Weights of a small GPT-style language model, trained from scratch on English Wikipedia: 180M tokens, 5503 steps.
Each number is 500 + 40 x the weight over its row's rms, rounded and kept within 0 to 999. Layers, rows and columns count from 0. Numbers have three digits each. The size before them is the row's rms in percent of the matrix's.

# layer 3 attention query, 128x160, rms 0.0728, rows 0-127, columns 128-159
088:447487472512441540433446543470501521600481488524487498425553488550495570449400497499550427480475
147:533457415549477533446462485461531505478525468508546492429547533479564479490477471466469417462518
125:511451465521508566453466496472490488497534449486467496463535502549581605504449473445479454476499
087:600562523529510498508464489460514520401492451531538465516468482433490475514493543527427491542544
097:556486577507546560489499466488528466376555486543467496485482537464489553544532549524426464523538
095:543484528490575474492517468524505493449460539486541504541458520486450413520580495555492554487499
094:486474530542455488523509522447502497499492384483504498530530510499516553466450491478488493475495
123:587505546520577482499509468492525519422454506545502494501428503459493481533518559538437531459514
097:460453542561521517442520429505529520433463520524456517492479555486464508479546519502456529456467
084:495496552475539497472457489506466494474406552503442534542523564579459474482560523559498552496486
130:576473480527553556461474501445567542440464516467420462495474546504467499503528529494481528428480
105:519533474427535509450427545521524493496508536449481529480515513549437452491532469551447538478522
093:585481451438518554483500528449556529458524492456508440482506527425494524516493476456479475463568
092:521505511499556501501535504499525453426449556500545480495411487451478452518565549487442471467531
100:522497457503451499495512533525471514555598514531560491476543548514581534466473488473507445499494
087:513531493552524487486541509563552468446539447494540521501454489470533483490551471434471460515475
083:514492514455509484497508572471518565494467569499516470482562514524490488481508525458545531478519
091:474491605514533492534534456535444502534445460518496567529472436474445477429490480530521545509434
093:526531541475456441511543528459516503536567465508495503519537499535474508572442574548493495593564
095:558529403513468534486547546388562528504467538497507502468469502470450489522486555514483530464481
083:516487566581500528458539486539577491422453485539529494507497444453483464487487542513451506496519
072:487436537444470412520483483498500476549516516458555536489527526474464470517549476534520524575567
076:496470420479519544496411484502427521528547471478516486482535575488564552500487476470542457497469
092:503521533515555488541535472555517554468514498591520443478536527547568498505511512454447453460490
088:458414464440527488545495467479460518530497497449478450529514494491522525545504486495557513473477
066:518517485467571540557505474439499519461505537550473473532477484490553532484482592528506510437437
081:504497493489471481468537523468560526458424451568514486465478517515448454473517458451440526494467
114:491551493379497467528461509425471506545439467441433516483521452508397500461517445496554576484485
090:459500501486545512468508475546488421494484561478513489541435458535527490575572507532462470490511
101:507455518574511496520483418537475446519528528555516478486498504480531540474470526518490469475509
107:551484467538537506487491519516510485547511582465455507573435496438514514496477584557517576451500
099:504438470466597519546484501589470543523471482538500514437501563537577518438512517458496509474503
081:486479487507550490523487465494468509467504491528478430511456520509590510475503544507479464468441
117:472533531507515452465491503556447473519478515512535504431512476500550469468527526465531473482474
079:466484507526526373492458543473487448523439428480446516453510419514438495413534406494464541519541
115:471495515473490524498447487460450606539434565441452510542470508480447516473504492502595543454458
096:433472469474430531449482493493539508442487417515554458427507510535561462531526506522518420558431
101:507517508481496488467554537513475530472446436521464487509442396533483507429467442555551506548477
073:488454477485545549544527472459560514409452538488506481514473550451551500495491561489491482416446
084:499496500486467479493475516480452491513486443481546503480552475544537486507497541465481524501473
061:484539451420504535502478530459551541443459468437473461469494558487487445501457440516609509460454
146:491517514454488441509460563456528484471503454445496497502535491537462463517515472433506513524491
105:478563530526488508459563479583466539503514479540627517491523480508549477466578440541488511501511
112:534500481501550387570545451431495480510509540562430462487484493565486499496524598498504551446555
096:479509437523478472451466469486554458448534501491554508446485492477548459556540548466445501515483
087:531478505551587474495541554520555517475539478530509496419519483508515453439601441484519494465550
117:428478471440445460503439475429553495422534508486499496502507514526502472520500505464456468541498
089:471511481532440516504442402532514562476561530514494485490478516478497484487480525497531525498493
084:576531548469518568460492498555531491497441427521524473468484504465467484494487388521508523544465
097:474484537531476485461509438563546433543566553525546570535455506463511506453482541514509487510489
118:566525543575497500474511505582498422487555484506551486550494506468484504457514436524504553506526
101:530455570554532507449551523544503502539446519478547483480520469431501509474514475495566500491515
109:495502450474526488549483494454494551489512488538459482549479530558483520516466563489504556482464
088:551445523558490574473488611495475521403532539478505504544478560503548461425552478505501448545512
102:547473577555553514463544533535486518507485529474474508522502531512527508474530542493536472481520
105:480461521486516507543529411548471454469430487475506528468552467500490487560501464496532417528539
087:459463474462467532482508469478539494438516511512481452453439519535561483493504581541524426464491
120:522468444462469549475434501426536521449530491444394496493481545563485471543448539479531433522480
104:494482498489543441518548426539481493531444523549563472419459413487508495501537519574539507491520
087:525512441461490503576511440469476481548514535472547521473515528507552492499553482558502515473526
119:549466475472535484529485509426481474559506469465431485487485468523497517494484589504554521464493
089:498439476503474551485488518529482499459503525452522498536487485463436528558559567493528476513503
096:534502501541464492488496437494519503416588523572549471483517547501546455482486543520467458505544
107:561440507494544572453533554565472515443450493484542486561481502546500497527599543497483509478489
135:500465454567481527497512506467527470411472478503524522420496592484522491470466495433466455457521
116:525525461528496504498544569527470479447412536451528566532512497459551526503483520497490549510467
095:535511434508514510515510546483470555428436561469491535484471536433522467473521521465525529447525
106:532463507482511466519463539545475509540523532508474469567502458488495508491548560504527529529449
102:526491509471488422509460510500498545492554474526475485523513504485487499446520534466541558491427
095:496532517466549440544466434531545489628558445528468456547496473521481553534469501565470497564467
096:527460500555494498487543574469488524469514549517514452460519562507529479434559535450561549435534
096:539512539449488393548486497487487455502531464507418503532482508435457506498458548495469561521492
108:490526493478436452527451546520543550486477450481482530543541465526505492466454517458557475521440
103:506538540415524411518490450521543525605541455491473471553499389535468512546500524565503532513432
100:524457468447520405476488547482544547538487528429483519456517488513461503426478578492543497493482
097:571574480445513439516460456491487483556515439498457512526497481477443526572488483542426507523505
111:539501478480507529475545511436504506479455538461567448399458534479470495501543459478512556480547
091:500514481449405481502466552485475501464469479435449536452532496484519504485441479461531478510445
112:466512516536565584513550435514445473471484537468528501498484497475528518594501508523465511481530
101:440454451472481577496485542499517528524393533434531504476539451557506497461440472460545466523506
097:509449500548448501498476501459484512491493463489554479483555506509532472518537473421514482491460
109:484447504545469459485450534469506512540560443482426492558559527545475529415503511452533507549499
105:459474537560564512495554464472514491408550516553586433472475513518521457559545505481477552470562
078:472479508413416473446464548413530511470460514424540499478541483487491520502423543477530550507418
102:564556499459409447500481579451522459493509450565478542522539456490474515493506468506469546554474
091:540537497539519463518545442544501513500522459600578463516491488415488475584573499566441513486533
110:510513491538582554504547434541472510490510549459541494485442522437531485542503507554476500442541
078:543484522516477593552467547490553505432527530414504446541505492563499543477469387407543488517456
099:492488454584530510501548497534482469481508521522619475447464574466565470544528526512490494438560
087:518472452467457521500459551409533461473466485352490502494544544521530508439451507413567492462435
085:532540515394436468544500564455517505504460455456537527472529488542526516528442442439495554557473
111:482473496512475407486438529457470495556534456534525536464517578482496480444542483436543479491484
086:536571560515477467548495498530468503524542505581414499509530460487437515510541453482491521535490
078:511426416515443608441501418533548515496521516422536481535466463506466462576535527614456456498521
101:553509482523465533512466483510481504561584605459457519530496472496485488484469544512528581481544
095:518453505522493520483493519529537505538585500477586405486487540446546500556521469502500512404501
087:478453429414438523512438526455524503490444544374466505505508504511470507470426516471560472532453
118:503485518481470479490426511470514499509510464513523497537535450569466502480524402447520484542438
087:486497505515572467556499436579434497584536489577448485518472525523472520486550480522481451501536
101:479507463539533443538540517516479459462580579477514519485468543454539493466450599483487551421547
088:484523462470422487432475514467478517507434429477567570443519431543500463505485365476536471557416
106:466505515480497462426469530497449546595520487554502521492504524562457535448459506507571424561479
079:478453465457443512474438524436505532464433565364499523492538531507495508462502452467584459560459
110:519524399439494508467426515452484527534465468417562528475532489473508471496506401476520516497449
059:473470433555426518522433549436505456497423516495487531508533519508503478457489528434565489522466
175:477528516499457445528445495473495457509541451528500494500544506473477480500513440448485499527455
095:485536530433514493473486517457556455534487445452530571485493512494511546451492466486524504529541
100:561425523538422478489538591495525509455559540545454440510519496485477490459499512461467452534503
090:518531473457461471478446490529524478505516472491591507495514529498500466575554452487452548492482
090:535452548576506495534509526531549493475427451560525480538566538518512546554594557505513426526449
103:477499476403487488483440495462505472493517475386531484507521507483478489499496463468518490477466
099:437505488482494465438490457473595486425466464446630502515478483550500503555473505500471503450513
098:531481485520549509567520517459487435519526539516518591488513525457508553399438517511557472492479
094:479571548460397479422485510472556547536472483451443454522514463462493548544510475540478501556496
101:470475549462550448538515442538488470582536509528397466519485416453460463504450552557442564493515
098:575484513597409484537501494540461524489537541597504458485489547533547524472550447475521513515498
093:457501476508415480424455626489582478498488497447482530497497606572483463488517501468496464498536
103:510491512455501523493442558491537531493494510454366539531526471527498555486488608482538456560484
087:542540542569480531557485551477475492480523516585375506453486497507498567484503436497523452609505
106:448495559507502564445517483493450460543526506563511394483562497420460477512542441529508489492480
112:495511466445452552453458561436525548462430517405474515487506483534485514447487517478569408566454
090:531526478521515453555506522527534446508555591521479473515505502502451501560521473482524516492520
098:493551516422452499446495484491491531486481481521554459508471460478508510479443516526518435520411
121:454498474402545529462502465487489509505429553385559488494529497463511443554515570552537557450490
108:545523429542469474572475418506496489518459517510437522520451512510491437574477526548445514496488
095:525501569501465476533502420532469506508585481521501439507471473489466489517484484500455512492481
092:553448470449516555508494529441556497491445492390468446588512494508475515480544522510507555554500
125:548520450484545488603504462494411571537521552436519477452485502493492501539554479493512533525508
# layer 3 attention key, 64x160, rms 0.0687, rows 0-63, columns 128-159
130:411464554491427439509546507523497517530501458542443489570532428527467505454432510563532512549475
140:461548500547525466543557482474506462510481502499570516499470464480529550497424524514517487463534
092:493530468577505487568591471484542492508467532572550533493469486475542539429452452522465485498521
110:567577444481509483482512540511474470528488524510523514454512574500513564530472447532527488495558
100:487511497408502444495499512506419441532506530427489561492538501571461523520494522448531485523587
091:488554511479468542481413538489457518503541506485521483484560495514464417536490511431518507511468
103:522530497473506447552527477493441443574487448551505484465542502550531590512452489461573487501503
091:559530560469465544488473537477431482493571460483497490495568574481379463575552510487533464473470
097:558518500486519502518493508527483471428507559486583512467487473553449403555501506439449437509568
090:514535393515457572450471540494541585483511504492536445456527501476559433514497456485526502441453
103:506536490541510601488471545475487509464549512527516442482460543417491496588584476561503511482483
116:499497476567497527457520491471603589446546540498526478502463459395521434492475459560487520479460
080:419498559523468487589536474508479474461493479553457533534467466487442590417467468548492528526508
109:545494521495534559479494455525569498419429594478541548524454439472452406564565515537454519487478
081:485492554521506460575538499511463512539448486549487522519501469554501598436509499507505525567502
106:613539477498525504516541525583525429518473484498563466454479426492503518572510478525484494449530
101:406456497437476563449440513492505516501445577447488547587517458592481472487564527492548515532528
082:441510474454480490467444509460481518529550499442456502494553537513500460491475423456487497542503
091:450472554418430502510530519468442500508519419492438547527534481525461609449495477485539484557512
103:468552471464524544438418516506469493469461533434507450490479460506486470522528455498558549469504
067:507572487519556477462440449458543486533555569497548534470533526467522448568482475491503453469527
095:470480540483499535540456512463448509472433483519433605590513519567435572411534509478555529522504
067:481465533516471521517544530539495481513447518555468497496442466523510584429509536556501520551499
108:492474525474482481500512473600526511511531524509540475497468473508511461585483544557422464521502
066:443410526458462535484477510495446522499469492510424536546467528539450579449527517558512506593433
091:475482462510495512422468447523476511535569492444517456509522546489511429531511514520452499553468
093:581565509484577511511474464523575442477464485505532497490517503460503436573505577464495527443443
095:420497508505448544458469513440485527490539486478472467518531542487468458461466489463522538548473
095:482466496569449471502511521447579481540558557546567556534527481455469521494523470576578488524491
077:478444541538516490479515523543468495522508505535487511512434479546487592404506453464499498527508
105:534472519521546557490513497427523591530542463476494493467489559562510489486485541473572474506524
103:469482552465570459526505500571531526548508491517454435470510488478497498553524598490463453472487
147:544468472508512464491485501562517469494543535472524523502500569474474478506534561501483465507472
069:437531451531513433515511434532533441502538465505562490501472453469535463545521499458440453452541
101:511468572516433524535472516501476545412515570496443524533468518542430525454492539465527542503510
081:553567479450528546533491567515430573438507431519438506457485558449525459496522544489484505535482
083:461540472492508480485455471528544441496514444530559490478488378501506462534513444476474471474510
109:512521559521505532497520505513547569487513551450491434563460550481489491548440470532454583483500
130:505451473509496516460460471485574462516519535487525486498535519469482449545503518491467474474470
069:465525460519514459495501447501555448537544449538586487506493431503516455542479512439485493445564
178:492514457443502497493435488500515492513506485465504480495549503473516458560492483506488515489445
061:434486429489452471517478511489497484543527448490595561491556432502508436467503467459524475520520
092:494541520517532463535528528547460498463435457492519448483532598464470563565458391454499502460499
100:455457513541487564543511494467521515450533582439414522472495577504521527471499533518554543489498
078:518500485544500536529545482541486495502503436566566488492452434479500488508530499530477436458546
097:526470518509472585477484478471459589511474620506456477505479564506497510492506500580510530495505
063:475426436536455503521554522557513459470482436542562524498476432512510500446545510534493438489531
136:476519454502533505521560498529393522509503508521525475463412501486562521453511507521476502511571
081:547540480474484486499440473487529548522487538458501484533514600545536503486480512509487584477467
095:455482505532555440456515500528531523609506451486506530585526515496448490415415404412484547513532
114:568593528531521484588519536470488526495507511493501583503534524465491591502496470470543487500516
102:484508561519524523462427455437514511513471534511427509543476548482540492603478476398398487482472
103:486440471510518514463549536527543548542534520468519470457479517494497457491469502568492512520495
081:527515525514508485435411543479515532493507573475557513523503532489529472513507520573524516478480
083:483511567504486446445429470469543536520497565483520520537566557486471497509457481484512597486479
106:441455539473464431551464517567587412483541534515481520514541423542466583571511455487466527492470
095:491454478506532502507501458522556536526501579460486433568479505503491443545483560583509503454452
113:513473452464476530522498522548526527515520423560547510511531439481527464401540599587568513468498
106:546511496519491477568566448519524509512523574442460502587492557446506510569494539511413542455505
106:563525461487517542517572497526507460574522445531496502570497466511515526494580627529501412468551
113:528486485482495488477534509495473525553561430492523472492486497518539447456515615563481422512552
084:535523476513468479528537567544554495438492486535544522487511446438556478514530418517478475488509
093:461491475550451506492499490515441503507474498483493494492501528558501557480497497459553458454541
117:580524518516506544477524529491598503502483507590547436514494458459538480556522563584528514426488
# layer 3 attention value, 64x160, rms 0.0658, rows 0-63, columns 128-159
112:556593440501600493515530565505438449511485554487518476513419504439472532495442489488510578528488
103:495516511481503544528469454483462469486478583461493542507494551471511540461518559539519529614452
084:560557483559524449532446485463499550485547509515515519467521459520535464474498547489521426462482
101:507485517489537522547465424514538527488506508485481477570481485509520532541532587490412480482527
092:479537542477514461574493415412565481477555485497487496530442563449466532456473511545465549531495
085:473518532451457478507463536434398494482570515548507481488543474479542475461450440445534505549513
100:557478511536507512563520589448473485489549524558533521473507483545519451452523520466558452439461
102:506510544522539482472494527526462499491477537456486598531554489504503496423504548475555505523368
115:490436539539471544424465448497503512535493462497489449397596477557478430469472499440494449547448
106:506520460522505542562522543536469446504493502503537492541410426482492436523470502515499571522449
098:523436477501518475501464492502481506570555476484461425461452476494438484502483441519569463522488
106:483424459530516528546502511536513427487463522531506457498481518519482517525598493516569429548460
099:460507564491493440572466476456563525482579522526468491551476473488459478486498496509498504532521
092:486573465474495518428440483517481481529513570421495511563493411457511539480488539482494533500561
085:454540497528463450560535480458508578517606471552513512542581525446544501508511529530500506507466
082:478540494506450435480494561505533481447474473481541647487538469508523468488527483498481450491521
084:459504553490473517478506539467519480462468548503518632515504519501443478501508477488474474535523
118:590573512460485520558541474431482509535460497438451562528438559547425544553490525505472527525521
095:525504458530487481436525442520534565463438432479504440429535503535537502492532483509473503403565
108:483401506526473496461528509538580518461472491503457509548411496458453521516385474495454533495405
122:539440411559547503539472488482555498462432489464490518530553530515445559466503470442512517518434
114:526485567538479465563480446468496498435530466516441500487482487493413496443461474432483496438481
082:536477502550420528468550533459528559476504489564509552472584493507532460479467538476502436446466
107:575532494516437502437477520564484590479493534464516582448545517446555504587538525518492422424536
100:538601506510568487500566492544541420495476475461494479509450501463504532478495570465485608482514
107:491491503525530508569578532534550471448439545525551577564485471546479461548543515571473542490428
104:486542524468532511563495455507500416551554520480472534522469467507452536437555557492542556517527
093:547565476496541558499512476471436468582461504433503501512473524529494519516474560461494542506445
104:488480558512461506452542492446520513464486484497510415538445536435533447560500457468428490415558
098:473522532497474469456493508494565485487473498511556526500582505555485477560460514455478555510513
116:423480480510534539528491533543552482480500468504502456601471493461588510559456530559456491464436
104:462408513466470606478531542512512546511554457501490493494493556497506493488500551481529423477520
097:499473557467502432436512500464479486461521452557513536521474478473471534478520413484444596486553
099:454533526459513495532464544465507435507486526504477563502514435579454511454476493497565493522464
104:563466479504506486534518524441466490488498513516493560489477513424469506431548469493477562464526
099:450474442454481506530482501492500592526509519448458521550504513518500499502564504493454493468500
113:499488508530468585571485548520476502445487536486515434463527584464552506578520477507531449526422
104:555445507438491497611474494426495465503501502516508566467510509599374495551523463507497504486544
066:457581467504615521521436540532511431416462482451508478490521512469538454482548470501529514571453
064:404473523487524449546462544498551441461486434492495564535493502497504494552517460506463476514491
091:488580496481492482440560540555509482488512491470523540428519529563536533554520528397555529438476
096:501573527526471436447471457436492528497570481479540490474592516477501500471401479497506506505541
080:492525460531528421551475510506533473430503415502544566534512469468548510503539470478454487480434
096:466449489525449527447464463568541529438440464542494514487538484546526518514466492492476468439498
103:449416489492496513501489475529498507536510435546485432482497461538444483541542437530554440548451
108:425359520532465548423504513484496562531490420495463465457573459524546479428509465505570451536457
097:497470579523528492546464400502528451465474453530500484431523449490510509464530483443478471507489
104:553573456524551506475463492519478374474451544491579481509435501521523503535436422502476501503491
104:472503502489440499483499505575560448559461459498493507458445479523517491526414504487458458588572
086:496593525486421542484532488448486527442447546506478542503574522562534521468527560518520464524508
094:434418498474484523553499510467522525476534435565494441508510536485519508463436392489497424520508
107:608447487502564499481563518557534480474461514463528535479471501466476510512590498488494587407555
094:461546514544436480452517538492511538534561474531548531500547534493533485520436523476511448486481
121:503466443533551456525445510531538484526452490509505494498571507479497490481510509577506515537496
103:460563534465386502512488496436456496535559469554511508478534516532466471551449505489492447534541
102:495489512507496457443554557446515567481523477483514481462559561436514481413403454450547500487565
105:427466562468543513545459437502510433508481555492471606584480482517419514513568525522457560540470
098:507448501532520510499543559552484522535477520535518560532521484504468461443539495538572505519471
100:455490493486526495462502470580462522495466476502488531487401414448568460475565486430484528529611
094:530509471484523501435510571511481541460441489453469474449494494516566514458508488489504503433545
109:464510547467444472453517465493532453570493433524515544511521414594424443472481535532540544527527
106:431468482527545472466471524539467449624477536454482504524537446627498539457460520530568515474413
102:513481473552509472482545391517496500496481430518489485522446486441465536444488538500444562471470
098:507432443560496494439483443561459548511492515510493419479520495402592516439560527476492495494452
# layer 3 attention output (transposed), 128x160, rms 0.0665, rows 0-127, columns 128-159
123:530519463531496519460425510461560538504556543485506466511470533522554423519423597512497460474499
114:524487478538513509521545492512537441503513484577453495489495531504468514478508533565491562415567
082:476529510548501535532525533535499506538487559491528483542475425522454483498532537472492502564453
111:504480554487465501475542525508521494441525521493434500524457496503433523474499491500421524583517
098:519470456467494479503423551497548477453544521480429443461532543510451537561484460525526488431533
093:502483506525551529514515494520553487403524571521554459500420513505529465472525520515468529468503
094:462512516554498540533519478463536483445475514533530536545517520560493439428526505464483506479498
095:524504491530530551578486492546479471550447476538462489456489476498419499458545535501596565433551
116:440534482490517523565624524544448511599419526402448567576493488538440570460494524496513591478436
111:530522502557535478539460482453533479515545478553442460474528519550469473469481542443548511422524
109:472526469469487483506552530540457475542561510422443510550507426517522511499478508477489490498466
106:575496566520522486495509496447443481543489450483467551524554479511467512462483451451503478561530
106:545487567472510448488438515559488463443491500531495432431489530504454566511520398505478473532516
090:461504476503489520511573474562505498521512529543529481566441436461526493499503555577489551488510
087:475487534496498509560460515470514466508492519533463498449555498551448484516558499442500493506493
073:453495476468472514485479498486526481447493472494534507498518492470507469506516463485481487511455
075:478460489464495537479500474482553521429464487524506450463493512480493496524526455516494498489470
117:566500436485481440443413472521612500453498498558548449389521571496505433573496517566531465427495
113:514510513507479451478503493481456550543479458477510518495521487467515495519444461469519460584491
124:460517445518474545470529504504479464538540492469461484464500528451518494535525547497512489401529
123:466482518532501533467537471590462484580461494530492493480553450430465519543488530533520533487487
114:412491429512454524519522511523480539475556481481472515497518432567454416521497546488492446458456
089:473495520540536528539496460524525506506420514544567495495524545500466483493548496505568510478493
101:471529498537436519546575486503486514603471515539466521517508443524513479444491504501516561555512
114:570494491513507462506365482464502570506519495495496488483581579519489439588461493471540431507520
103:523425544488552487491447463431501453510443419586525467445555586471432554477541484492556488452562
100:552466519481471463469426447481509519425549438533453507472528492511455488520514452531471475491576
096:587508489562536526503514476442578530537464520528502528443446530562475421518439582459543511499514
113:557521520440496459508443533442529525459514516468482466447503569478534478517406484431527428539449
099:504480535472593554535437477528479490536415531537544476418464558497482520533526486468485573481450
114:451477536510517494504549538468446459500559422496414555516529493466501607454517499468521464505540
102:468530496494450539506584504458521516486459509465416546527468480539519496474473415479503569463466
111:479522488459458482484450546478465502540552539414485519479478503506530457582472543450459449471473
106:483481469534534513474523446545493485464514505557603463530449460451526519485512521568474498463508
097:474480474501438482479463529444539547437506510494425504530544562471536474472446541525455487484499
112:474501507473448513438570474475486516461511498573486521485466390485518494435462526528452527534503
104:598503543585580480524522466464509466514528476533462499506504488525473516462456471425529552482530
101:515491510510500508424537470511509494439520521540566493497452485510540531479480549539421482505506
067:491470485505544523526546523519466521445576454535489500609540478497497553469495534486480545514502
069:453494468454483517487461521470517479434515465468496521510522502480503489509512477465472479507462
091:552508494558506514506436368495441512577484476536572537468544526507553406547524486468551502526541
102:462486449513533520578504517595511514505496574462523452518480514478513488558522492533526548456467
074:460499483487481504491442504472520470453518460478508530520541505464481475523499470464477488515466
110:478526511523513541511554463512410485598448471519551546453459428493474528520564526458509519523479
112:475502505461516493491519542528437458556456443457511545488511457500488552480533440488509494499460
109:419508477471496499541648484464514449479474420473429545599529505469481549443512470501465534482498
108:487504477495494496543494532524439475553478495416515557558507528463422555546534500488437501546492
096:469445475500547544491524525497515543492480515468463488511457551454485528504529539535524516506536
099:590543437528483519502569496491463465528530554477445486530487458591536497543554482510477519548524
098:521485522475502499481440446500533470443457471624604477389465527487468457488535457536513477495493
098:443477500438491534502522525415483517435493529436464539550497574460516532483497484476413507519472
115:541525520494459446480445493460462524534501461469453543505568535469544504490445459484505493549521
096:463505516472492536534495491514541492485478534507526484469512499561473462539577499476523490482476
115:496445512535555514515505553559408571515505585451526458603478440485470522493482538482462523498414
108:487483480496517550515519504478570506402503534521548476461454527557505449506541538470475478471460
110:546520489541544478520469453489518548497487555461520410478491530482557500539427459488535478477452
106:512443507446488506452480500486502506449497461555459454453501463483455563498538495540461481475522
105:537476549492520468487454451480540509449447439567528446431525505525484514496529426481527448485501
112:453515466475444520509511560443440557506490490448448559533493474526542447470509523465458515554459
101:506528493504485468469503487516468509530490472466528543545505507436565497480433488530510494537505
098:571513519493535465484449467535467483487480456541566456421459506475495537531519474461511453477473
121:446528449517527521544553459502514461575447503483516519497491457540473498509519586520521472481487
097:504500454497457488497417529488492512539511504448445508468557528501468450591507528471530461481505
096:434527530484460523550532544467460508531457503450421589546549492529456463480511495453480524567474
102:483538544570549527568486504487500445579503629527518442499542526514454500494454478476577532507541
094:535497499448522512536458518498539483521482543411555534541543519495492562470433533531448596513514
084:507470467538516487507536417540529459466503469539524537431450498434492521579505550532482461504538
092:521567489497501479551518454536496452440551500556474535523482529486427523521487509440405483470545
095:500503523516462525446429511437507524447546559493464506485488499528485505440524500485518488519527
077:506508468449507499494482519521505433501453562431501538511553505465549460523443575482522564481449
104:513504484461510503538575506535466410477459408504602574480510587490500498535490486555496541495493
099:516437514495478465512560430451493503523483493398548550545537497491503524541506519434480527563520
107:545448456457491487457430460503443543498459431540591493482542457543463536544470503511491491465486
096:486462600470434543490645469562457483576514459486547504540490547483424475553505485564462516497478
098:524531505509461512514482518511450486456511540566436461462475432493526441486475515458529498503539
104:466548554594508559543593459501455505591519504468482510549452535522502485466590458500464532560499
094:483514495500407505382556555477484501420506518503429540509435479495512454443495477445454460487504
095:542504444434532476494431501504557467518467513469508507501561462437488545523431598493470533478487
098:476472560576465477440502474460492515465523520528446550447467529574511509517603495521523545562548
076:451481461460498492500484497487549478460481449459555511489528491449523497511492493491472473497451
083:465470435412527498448503520466563544476436517436537478526521503492553503505488518490451524484439
111:473453469445452484527478578451469528508526514496509474574491487523462462447475459446485458504512
084:463499503589519538511552444549502523508568475561474472488498477499497468520516439501498457457494
098:532528517489446529484490532535544540460525540547542490517480526480490436492400544442480520542501
116:484460484525490506482557538468458546532536544453506531534511530555494487513532461474436564525514
104:489508523537472468503428473451463474466516483486495569470522517504458406411477497424530480525553
080:484434485483485453469521489518523514522464428472561538516509559542502491553526528548472489525461
106:528459507453501439489591458533550480432521459512564493502497451463554568548465488560469520503558
089:461520556664451511489539464425445525590552494499489514545476588531438463472559406473539536554489
107:419445513481493517493573495492522542560465445424544488546501541505485525494559474555457475497464
105:445559487574487510525498522426413500538545538420410560560512465503474478415545458406505493496531
094:492537501535569543556538425479518489575518523565560542491507549547430539551461514528548557479477
093:523484537518493552389540514545491528518473503582535464518489557508503427499517458496534519516452
102:493470519449481466458511498446521504522473510492498468459534546554524490539569470550484521464476
107:517510523478439502446469494514514531438526440551497550486510452548504514547531452561513523527500
102:572536452395581547536499514489508489398518450603531479466486513564528519514445503506541453460495
087:520541571562466530532488477508537506486502575558448486479517489476514471474485540446543567476517
094:491472403419506499525445556510511471519455470383500517532558461437499533462475598517475412470407
102:521486537554545471568504504437475481481503558511520509573538516512494457445535481439554479522562
095:538482423412553506530465578490497492469546518507472568490574447478442534467438536462555466456547
109:506510528487495556479597481559476511515529488489500509529470540513534518571502444601477557540453
105:503483446409515534579517559495474472479493486453500503503559469457471528415498519520540373417481
068:556486463501519521474459459484460534515477484449520587519524532422534487537505459504499527569464
064:471491471467483516490446511463503486448505466492513514473548491465503491494512473471514476503465
098:460502506586481527500522557491499498546582481445492482507470528501504484499470470602558482474453
100:537464512476478463444452408482531501428490487477470480449477496484540509536517532524476501517494
072:461498493508483492504449475467503459463536444489528539488537518456473472537500458464492480517481
101:439511479523505510493543487553540551494562470504517513447505445528531572534498493580492524422492
099:474505514483481532478464553507467550526457480522442475471440430525526476480543478508502475497472
103:555468488410489486521488572520471505464461438510604491533548486524526436593454467485460526495476
089:436532521599448471502423440459414506529501492462548490512506488473454511448558489480453458506499
107:445525475480546544450503443552573520547480591479600453486519521495550508597411497537478558463454
107:483522496471448539518531527479522496449598481499507416484530498542506449462436501543495499451438
089:431459419476568475465485560533554491551424508401549544543526489486540548451493488511480513490448
094:459540524496536516492473508474448482468507552516537509460517519551473468498520443443536478514525
096:515548571589471514569589486494435483506535490529488468533514529506482502443515404506521469482554
093:498477524499481463406506497511568522456478485541509508433451521563558484573532504536504581547497
114:538474517486447447548521425496490494452556491485395440482523459498485473542547511467412508559526
101:506468493427523503471436493484572468454458488495496511420510525496511465490539576518541491484447
092:537469491538438509450562482513445479430501520516481457498520503545573438517499450499548524494468
101:466494472442501483449454583425505575510483530412448497547553449491491513419529509429480507496504
089:421510530522487456460636516516461560537436494488453446553449486545575473543557412448467566540493
090:490518522524506514573488437468493474528502489552563480488517501481474469472482496493514558457572
093:530514475493529481568513500530468455513497482516535491545511485434494513499443479487502417489515
109:487462487476440526502514532510506532507474450450425470506528421478492444448534531463502416434431
098:526513465445488471478486464473505456493455421498544501464545469480448547565537530529536508481497
101:483515581629458497514481486476495526508570540552461482501466512566460458493524488449513540533551
099:519576562613520472514513465522475482508515527610541518463460528540498481569495471452492650541595
# layer 3 MLP gate, 448x160, rms 0.0643, rows 0-8, columns 128-159
127:524472472427543516445481510511503466457462452538519438503458494410459535491483532529484503449486
090:440486445488534530471382536463483501423454499463468435480503541476566523484504464472553477483441
089:529460461449551447492508495492546494493400480513533509486549500534513431503529497534602534436455
050:475457515582443540493432464464451521454558501492417465567430539487512509501491494497459449501576
097:539459467509561491473481503442592481461502462483514460469496520559517473580496437502478497538469
117:488420541550411475404487522437481509444520508556466470471474584515516455499474492513511505527467
074:523524491521424474437479520524508497473493428517457530474460489552579454507552542461494477465495
036:534476503477558576483463468505516456475502450478553535489593460527523569480566478448474364510493
032:448579562529497610574505517484452484493550504493506515490467504484480523431509459484514547543493
# layer 3 MLP up, 448x160, rms 0.0606, rows 0-8, columns 128-159
132:536479457526514536498515488516418547558486531463459507547493467493407500471452455534494514528484
098:428468448491501488493372519411478466443508425467468477445568520466488490468508479383543531499468
087:456491496434528572464471545597481530499475447483472486543450397426543508499517552499494517457483
057:502460488459508501479500508518442524489514499488470493455460448484520522477480467518449532415497
090:571451498545520486433516509451528544422461455480526443455450560591533500541515504485462455574476
110:560493505483530513495494508518610475500510537496458494425481562554483458537468550478504527427509
071:522492537542493457599483497481451505548533481509468543512538519547501468483536464488453515481522
037:589532489416554518467467508489540435469468469498518509462488541557485536462532520523526495434509
034:500528460503603568441559488470474498497502516497482462463434482456515429504488500478452512490521
# layer 3 MLP down (transposed), 448x160, rms 0.0589, rows 0-8, columns 128-159
128:497502478465451513541515493471487499547507490389459502546498553522541492494464508521486570479444
098:526542470516509530490466480531472494438499482464502484482506514462527553511504451543491482500460
090:488508509480491538463555583471502579472572568528478452544436524522542438475519461517489485509492
055:512561441477548521580476532562529498470587514506548503487431528492489480449515460541490525465416
098:523495516589461510457490514425472517451473490500502507401462521501568521524519503461472474542467
118:550546530541542509488494480565431474573457481453531523457511398451423532447545487491543474514402
070:533492460479475500539476541479565440533434468563565536504589473501523518532475449503500490537561
035:495532458480496437500502531497512428610499521503573525517475536529477522466475457504548531560534
034:495483553461498544501465557450492474526603490529459529449520476461559551507446471565548479551521